{
  "head_dim": 64,
  "intermediate_size": 512,
  "vocab_size": 8192,
  "positions": "learned",
  "init_std_qkv": 0.028,
  "optimizer": "adam_variant",
  "learning_rate": 0.000799,
  "weight_decay": 0.11,
  "lr_head": 0.00484,
  "max_grad_norm": 2.0,
  "batch_tokens": 65536,
  "max_seq_len": 256,
  "doc_mask": true,
  "max_steps": 9581
}
Each number is 128 + 32 x the weight over its row's rms, rounded and kept within 0 to 255. Layers, rows and columns count from 0. The size above them is the row's rms in percent of the matrix's.

# layer 13 MLP up, 512x320, rms 0.0478, rows 391-407, columns 128-191
size [ 97  91 108  98 104  90  95 104  89  93 105 106  92 107  93 103 103]
[[129  95  79  96  94  77 162 117 107 162 163  94 150 130 158 124 146 152 126  83 132 185 154 114 184 102  70  82 117  91  77 125  90  57 114  60 109 132 101 139 173 115 143 103  97 158 107  90  88 103  90 145 151 155 174 147 100  83 124 183 144 166  57 102]
 [ 77 163 106  81 178 168 141 157  79 119 134  97  87 157  82 107 135  52 111 131 183 185 145 146 146  97  55 121 140  89 118 173 138 162 111 139 107 105 188 152 126 156  99 163 158 107 122  94 159 106 170 159 108 113 108  97 118 153 164 123 151 150 143  76]
 [109  95 100  85 117 176 146 146 149  62  69 116 104 176 127  90 179 120  59 143 143  50  88 124 124 127  74 128 102 137 156 107 148  98 110 105 129 108 167 150 142 123 106 162 119 178  90 148 158  86 147 135 129  89  90 160 164 149 124 163 136 115 149 117]
 [146 171 123 106  45 156 112  51 112 144  78 109 164 163 160 170  92 136 150 116 105 136 155 120  43 152 151 145 119 133 142 159  69 115 122 161 132 125  79 114 106 133 193  99 116 111 125  86  84 126 156 130 111 144  94 149 163 143 106 100 135  53  92 112]
 [123 133 135 109 114 111  84 129 170 189 109  92  84 137  89 170 112  76 128 139 194 146 190 167  76 124 105 124 105 141 171  85 116 180  93 102 176 165 107 187 144 175 143 122 118 171 151 104 136 142 138 152  96 140 136 109 123  51 125 142 107 109 161  93]
 [153 127 106 132 105  96  66  84 133 146 137  96 111 131 201 108 104 148 157 121 119 116  97 133  65 126 132 146 100 168  86 134  95 170 149 121 156 122 188  83  68  75 172 128 125 161 125 117  66 155 169  84 124 126 101 187  80 115  90 107 140 111 108 125]
 [125 130 117 105 198 136 127 130 126 155 152 183  92 119  84  95 131 104 128 158 141 103 128 108 135 162  77 109  87 178  85 207 152 127 145  86 174 137 116 141 136 148 145 108 221 150  97 117 110 178 132 124 144 157 180 122 131 166 157 160 120 157 156  94]
 [134  87 120 122 151 127  59  68 125 142 107  62 147 147 113 127 123 117 147 139 114  55 131 146 103 147 119 100 186 194 171 164  33 112 122 151 143  95 112 116 127  82 106 112  99  95 114 159 165 131  71 134  69 169 121  82 174 150 162  92 155 193 125 150]
 [102  90  93 174 147  80 126 120 133 110 132 188  95 169 157 115 179  95  94 159  75  92  52  88 154 127 143 117 123 123 108  89 199 150 172 157 172 127 105 174 154 141 120 153 144 124 122 140 110 113 152 107 131 138 197 144 125 124 122  69 129 129 120 170]
 [141 120 175 114 145 129 122 121 137 157 172 132 124 164 136 154 101 120 159  91  77 111 113 151 113 204 107 106 144  76 132 103 165 167 101 101 165  93 104 106 147 116 135 161  98  81 142  58  85 116 143 187  71 121 161 125 137 131 149  57 134 129 125 107]
 [123 149 153 155 167 128 133 172 113  96 137 117 132 149 137 120 119 137 110 108 165 175 123 149 115 154 134 172 105  94 170 131  84  53 114 134  75 134  77 139  59 157  99  85 165 114  82  96 142 107 128  99  81 129 129 116 114 129 144 109 134 170  91  71]
 [202 142 144 145 169 125 147 121 130 138 133 117 164  94 129  84 123  91  71 136 180  96 111  74  77  76  97  79 111 142 155 139 189 151 127 168 105 116 137 147  69 135 129  97 111 107 153  82 133 133 143  97 118 106 114 128 153 138 124 149 136 121 122 144]
 [119 142 115  61  93 118 151 146 102 170  89  78 157 121 141  92  99 140 116 137  75  98  97  73 142 141 196 136 149 144 152 177 100 155  99 144 118 160 168 133 120 125 166 136 161 129 115  97 136  92 155  99 129 162  83 163 108 133  70 129 170 108 120 122]
 [160 155 123 125 161 156 149 114  99 133 160 107 158 110 144 116 136 109 120 124 120 150  86 152 166 141 119 127 158 156 131 127 142  39 136  89 174 135 149 117 167 163  86  96  93 153 143 181 172  46 145 121 123 113 100  81 121 136  66 110 114 136 105 111]
 [157 101 108  54 106 106  97 131  93 156 121 107  88 114 152  96 128  86 155 110 155 154 178 166  62 152 132  89 117 147 196 134 135 111  81 155 149 105 131 164 148 113 142 128  71 113 140 126 161  64 181 196  63 175 124 125 131 140 161  97 130 118 175 167]
 [ 96 112  95 114 120 150 178 101 101 103 149  80 158 159 139 135 104 134 122 140 139 102 100 122  83  56 124 152 148 112  91  83 183  84  76 119 135 127 152 117 198 156 166 125  94 157 175 137 152 118 127 118 111 146 214 165 109 123 157 119 123 101 143 151]
 [119 166  89 143 127 115 141 143 110 161 177 107 134 146 140 138 185 118 111  46 202  52 112  58 165 159 117 100 116  96  94 136 123 134 133 112 100 152 185 126  83 171 180 150 116 137 112 157 107  97 170 164 135 100 129 101 136 115 122 123 100 107  92 125]]
# layer 13 MLP down (transposed), 512x320, rms 0.0426, rows 391-406, columns 128-191
size [101  94 106 101 110  94  93 107  94  95  96 107  97 103  96  99]
[[152 177 181 167 156 128 113  48 133  76 156  84 138  75  86 105 148 110 139 141 129 131 131 136  53 108 108 121 122 149 111 147 101 100 115 188 174 143  84 113 166  76 198 113 116 111  54 156 162  83 173 134 163 134 145 115 115  95 217 131 125 140 158 123]
 [136 106  98 145 178  91 107 164 114  77 132 157 122 100 147 136  94 120  52 128 183 121 131 134 154  88 175 109 183 141 109 154 141 138 129  97 158 151 110  98 105  98 195  66 136 133  98 173  54 171 156 139 143 113 183 112 130 100 146 162  84 151 141 127]
 [161 135 168 147 195 130 124 123 130 145  91 108 155 144 112  75 107  80 186 151  94 129 166  87 105 172 106 150 157 172 184 135 128  98 117 108 124 102 101 118 125 113 164 104 144 130  90 107 100 157 112  83 165  82 141 151 207  73 125 136 117 118 136  92]
 [112  57 113 134 119 101 149 171 144 144 109 121 172 123 125  97  94 102 167  75  87 157 177 140 123 183  83 107 133  95 154 125  95 147 118 116 133 130 169 103 142 212 120 101 143 125 127 108 175 102 111 113 153 146 115 151 136  81 155  71 146 180 190 137]
 [164 130 115 114  89 104 143 105 120  93  89 116  99 140 159 177 213 187 151 138 107  80 112 138 117 136 211 122 179 127 168 142  68 103 140 113 144 109 132 111 150 108 147 111  86  87 182 125 153 106 120 179 141 147  93 118 139 120 170 156 111  99  91 132]
 [111 137 119 148 120 106 129  89 134 103  84 139 159 136  88 110 187 148 203 138 149 201 170 120 175 144 102 161 151  96 187 127 164  95 143  89 101 128  83 163 124 167 114 139 138 171 161 122 127 106 158 173 108 174 122 113 126 100 167 131 122 140 145 166]
 [155 155 127 100 138 152  46 182  99  70 119 181 123  74 137  99 145 180 139 106 131 217 130  74 137 109 111  80 156 131 166 107  29 130  99 142 100 143 158 106 132  76 105 135  97 137 119 127 139 116 110 126 171  76  74 137  78 138  85 115 133 137 104 100]
 [ 78 175 153 174 120 110 136  92 104 154  99 157 116 131 119  96 142  89  99 146 158 132 113 165 138 122 128 176  84 133 145 149 106 187 120 127  67 170 178 101 109 131  97 121 162 117 106 167  70 154 124 174 168  74 157 109 113 150 153 108 124 127  66 142]
 [ 66 112 167  96 177 120 147 117 165 126 102  91 106 109 101 158 164 209  93 131 130 102 166 115 110 124 142 107 122 133 125 137  94 142 113  47  99 141 126 128  95 156 132 152  97 181 122 178 147 116 115 153 105  62 110 113 135 107 127  81 123 114  62  95]
 [131 165 151 124 138 140 104 156 126 129  81 118 136 113 197 174 127 134 134 145 106 104 107 139 128 105 113 161 131 116 102 122 184 136 122 145 113 113 175 145 112 108 129 183 142 113 124 140 225 140 160  67 129 132 132 159  88  81 139 151  51 143 131 210]
 [145  53 160 132 103  92 129  56 126 127  97 129 127 178  96  89 121 106 125 136 167 165 165 178 109  68 122 130  57 131 194  98 100 172 155 184 158  93 193 119 100 148 122 152 138 144 209 118 166 145  77 174 106 150  71 146 146 162 103 183  96 104 121 130]
 [203 147 180 174 101 132 129 149  94 164 143 155 101 163 174 144 120 219 123 100  70 146 139 107  62 109  95 117 190 127 167 121  84 157 113 128 151 136 167  47 106 103 151 155 113 161 136 138 120  89 177  85 135 180 154 186 143 151 128 122 186 118 158 148]
 [129  95  99 128 136 184 128 128 192 108 142 147 134 158 114 164 119 122 138 155 115 142 138 164  80 120 161 136 151 119 109 108 163 116 180 180 106  67  92 111 153 119 143 107 132 101 116 140 117 187  80 148  99 107 134 146 140 108 106  99 112  58  95 120]
 [148 160 144 165 144 114 171 175  79  54 133 115 183 148 146 141 134 153 110 150  94  80  98  61 175 156  93 127 133  73 146 208 165 115 123 149 149 145  71 123 128 181 138 148 139 117  93 108 159 222  89  88 133 161 127  87 174 127 139 122  82 119 151 184]
 [148 120 170 117  71  94  68 153 162 160  84 106  15 113  76 197 142 120 150 179 113  42 149  85 159 158 160 120 115 156 136 133 108 207 127 157  93 104 105 171 149 132 127  80 110  86 142 107 162  85 112 131 141 102  90  93  85 157 175 125  92 179  39  51]
 [106 118 129 150 128 143 149 194 117  93  99 136 105  98 165 179  89 189 204 100 172 114 150 130 127 144 169  85 172 139 124 115  92 120 174 145 130 168 138 111  63 142 145 116 131 136  99  82 117 112 155  81 129 185 103  97 109 135 132 165 142  96 144  94]]
# layer 13 MLP gate, 512x320, rms 0.0452, rows 392-407, columns 128-191
size [ 96 107 103 103  97  95 103  93  96  96 103  98  98 101 101 104]
[[119  82 158 142  89 118 165 181  94 124 108 165 163  84  84 171 181 144 134 107 191 137 147 171 132 140 190 120 101 134 107 117 138 149 130 121 216 181 160 125 132 124 194 110 110 169 103 135 141 172  89 141 179 144 146 138 110 165  72 140  93 146 186 120]
 [157  99 127 184 118 122 144 100 141 111 100 140 124 104 128 107 158 140 140 130 121 102 144 146  89 120 145 138 119 138 128 135 145  38 107 192 184 140  93 103  88 131 121  95 127 122 145 199 166 112  98 119  91 134 131 176 123 149 170 166  76 144 165 156]
 [ 77 129 117 141  51 123  74 148 146  75 182 149  42  92  80 108 213 127 159 182 124 116 151 110 128 115 148  93 106 135 111 125 111 110 120 100 127 111 148 106 104  61 110 128 107 130 171 152 207 146 124 101 160 137 158 138 128 191 161  77 128 145 158 107]
 [151  89 112 115 133 137 154  63  83 139  78 128 128  77 131  75 112 133 101 170 118 100 124  76  93 177 184 130 100 164 127 111 129  98  72 144 158 134 135 107 153 134 169  75 100 139 110 146 114 148 103 130  65  99  82  92 119 110 118 119 144 111 129 144]
 [165 159 132 112  76 123 123  94 150 102 166 112  84 103 142 160 163 113  96 159 157 108 149 110 119 162 164 125 139 176 145 133  58  92  84  98 122 129 196 114 148 115 142 134 111 156 206 118 143 131  98  66 165 117 106  60 144 115 111 102 101  97 111  83]
 [ 87 166 102  77 134 179 116 159 135 139 148 127 126 115 126 109 108 136 104 108  79 166 107 126 108 116 184 150 119  98 142 137 156 145 111  64 118 146  78 120 153  90  88 144 129 153 172 152 110 122 155 116  93 145 155 164 130  92  82 170 124  88 158 148]
 [ 81 155 157 155 155 121 124 137 122 112 100 111 164 143 124  78  78 141 142 124 178 141 159 173 110 139 128 132  69  93 114 133 159 151 128 124 107 171 170  96 132 161 150 100  75 130 109 147 176 129 130 141  73 149 117 131 101 179 126 154 138 150  71 187]
 [ 74 177 178  76  23  98  49 154 108 110 110 141 125 101 104 124 167  79 122 137 133 122  63 153 110 132 146  96 110 151  91 155  72 129 159 196 139 169 158 118  38 136 165 138 116  90 100  25 151  66 100 140 102 112 142 137  94 101 109  99 142 192 160 131]
 [163 121 133 130 164 167  87 167 120 122 156 157 153 120 192 126 112 131  85 109 150  68 113 108 134 153 112 104 134 139  98 146  93 101 124 175  92 157 139 164 157 115 121 119 138  77 100 113 115 130 126  72 167 162  76  52  90 142 127 167 121 169 155 195]
 [103 122  88 126  94 102 121  25 129 165 164 130 154 109 110  83 133 133 136 124 117 100 140 102  99 102 151 129 145 159 162 151 129 127 120 121 108 198 160 136 149 107 141  92 119 195 195 133 137 154 156  97 143 155  91  88 217 134 120 130 122 108 176 180]
 [ 52 203 109 146 144  86 159 168 110 132 115 152 119 148  87 127 114 145 126 156 110 181 161 112 152 120  91 119  72 114  95 181  46 158 103 131  96  96 139 151 106  98 131 110 187  81 130 100 129 134 181 109 104 119  94 174 109 152 130 121 137 138  82  44]
 [115 100 176  96 152 154 105 124 189 141 153 205 154 168 137 139 105 109 138 146  66 158 116 186 133  87 175 133 123 118 106 146  86 133 136 151  95  85 128 130 162 110 108  97  97 179  88 114  85 143 112  98  41 122 166 141 151 133 164  82 105 141 109 171]
 [126 135 133 102  79 191 133  86 124 161 164 114 200 179  93 103 162  80 115  61 162 127 203 190 132 154 182  57  75 114  76 163  81  78 134  32 148 114 113 120  99 117 150  86 133 145 137 167  93 128 124 114 145 122  74 112 169 104 152 113 167  84 107  54]
 [ 99  46 150 160 132 124  65 144  82  80  46 101 189 133  95 144  93 100 135 151  90 136 200 142 142 103  98 129 161 167 162 164 108 140  67 122  65 108 143 156  69 182 167  92 151 150  80 154 133 149 140 100 107 105 122 117  88 162 127 159 169 131 129 170]
 [156 135 120  96 147 170 111 170 146 154  91 174  79  99 128 134  88 109 136 137 106 122 132 120 120 147 101 132 118 106 112 141 124 143  81 118 157 129  94 128 112 136 168 126 122 144  84 127 117 157 104 139 164  84  71 144  95 169 116 129  95 173 154 117]
 [170  95 122  88 139 144 109 133 159 119 160 160  63 102 197 133 145 101  93 121 108 131 105 119 160 188 134  76  73 107 133 156  87  72  89  88 102 134 110 136 139 184 146  85 154 171 129  93  56 119 160 108 103 160 115 137 170  95 109 173 113 136 140 107]]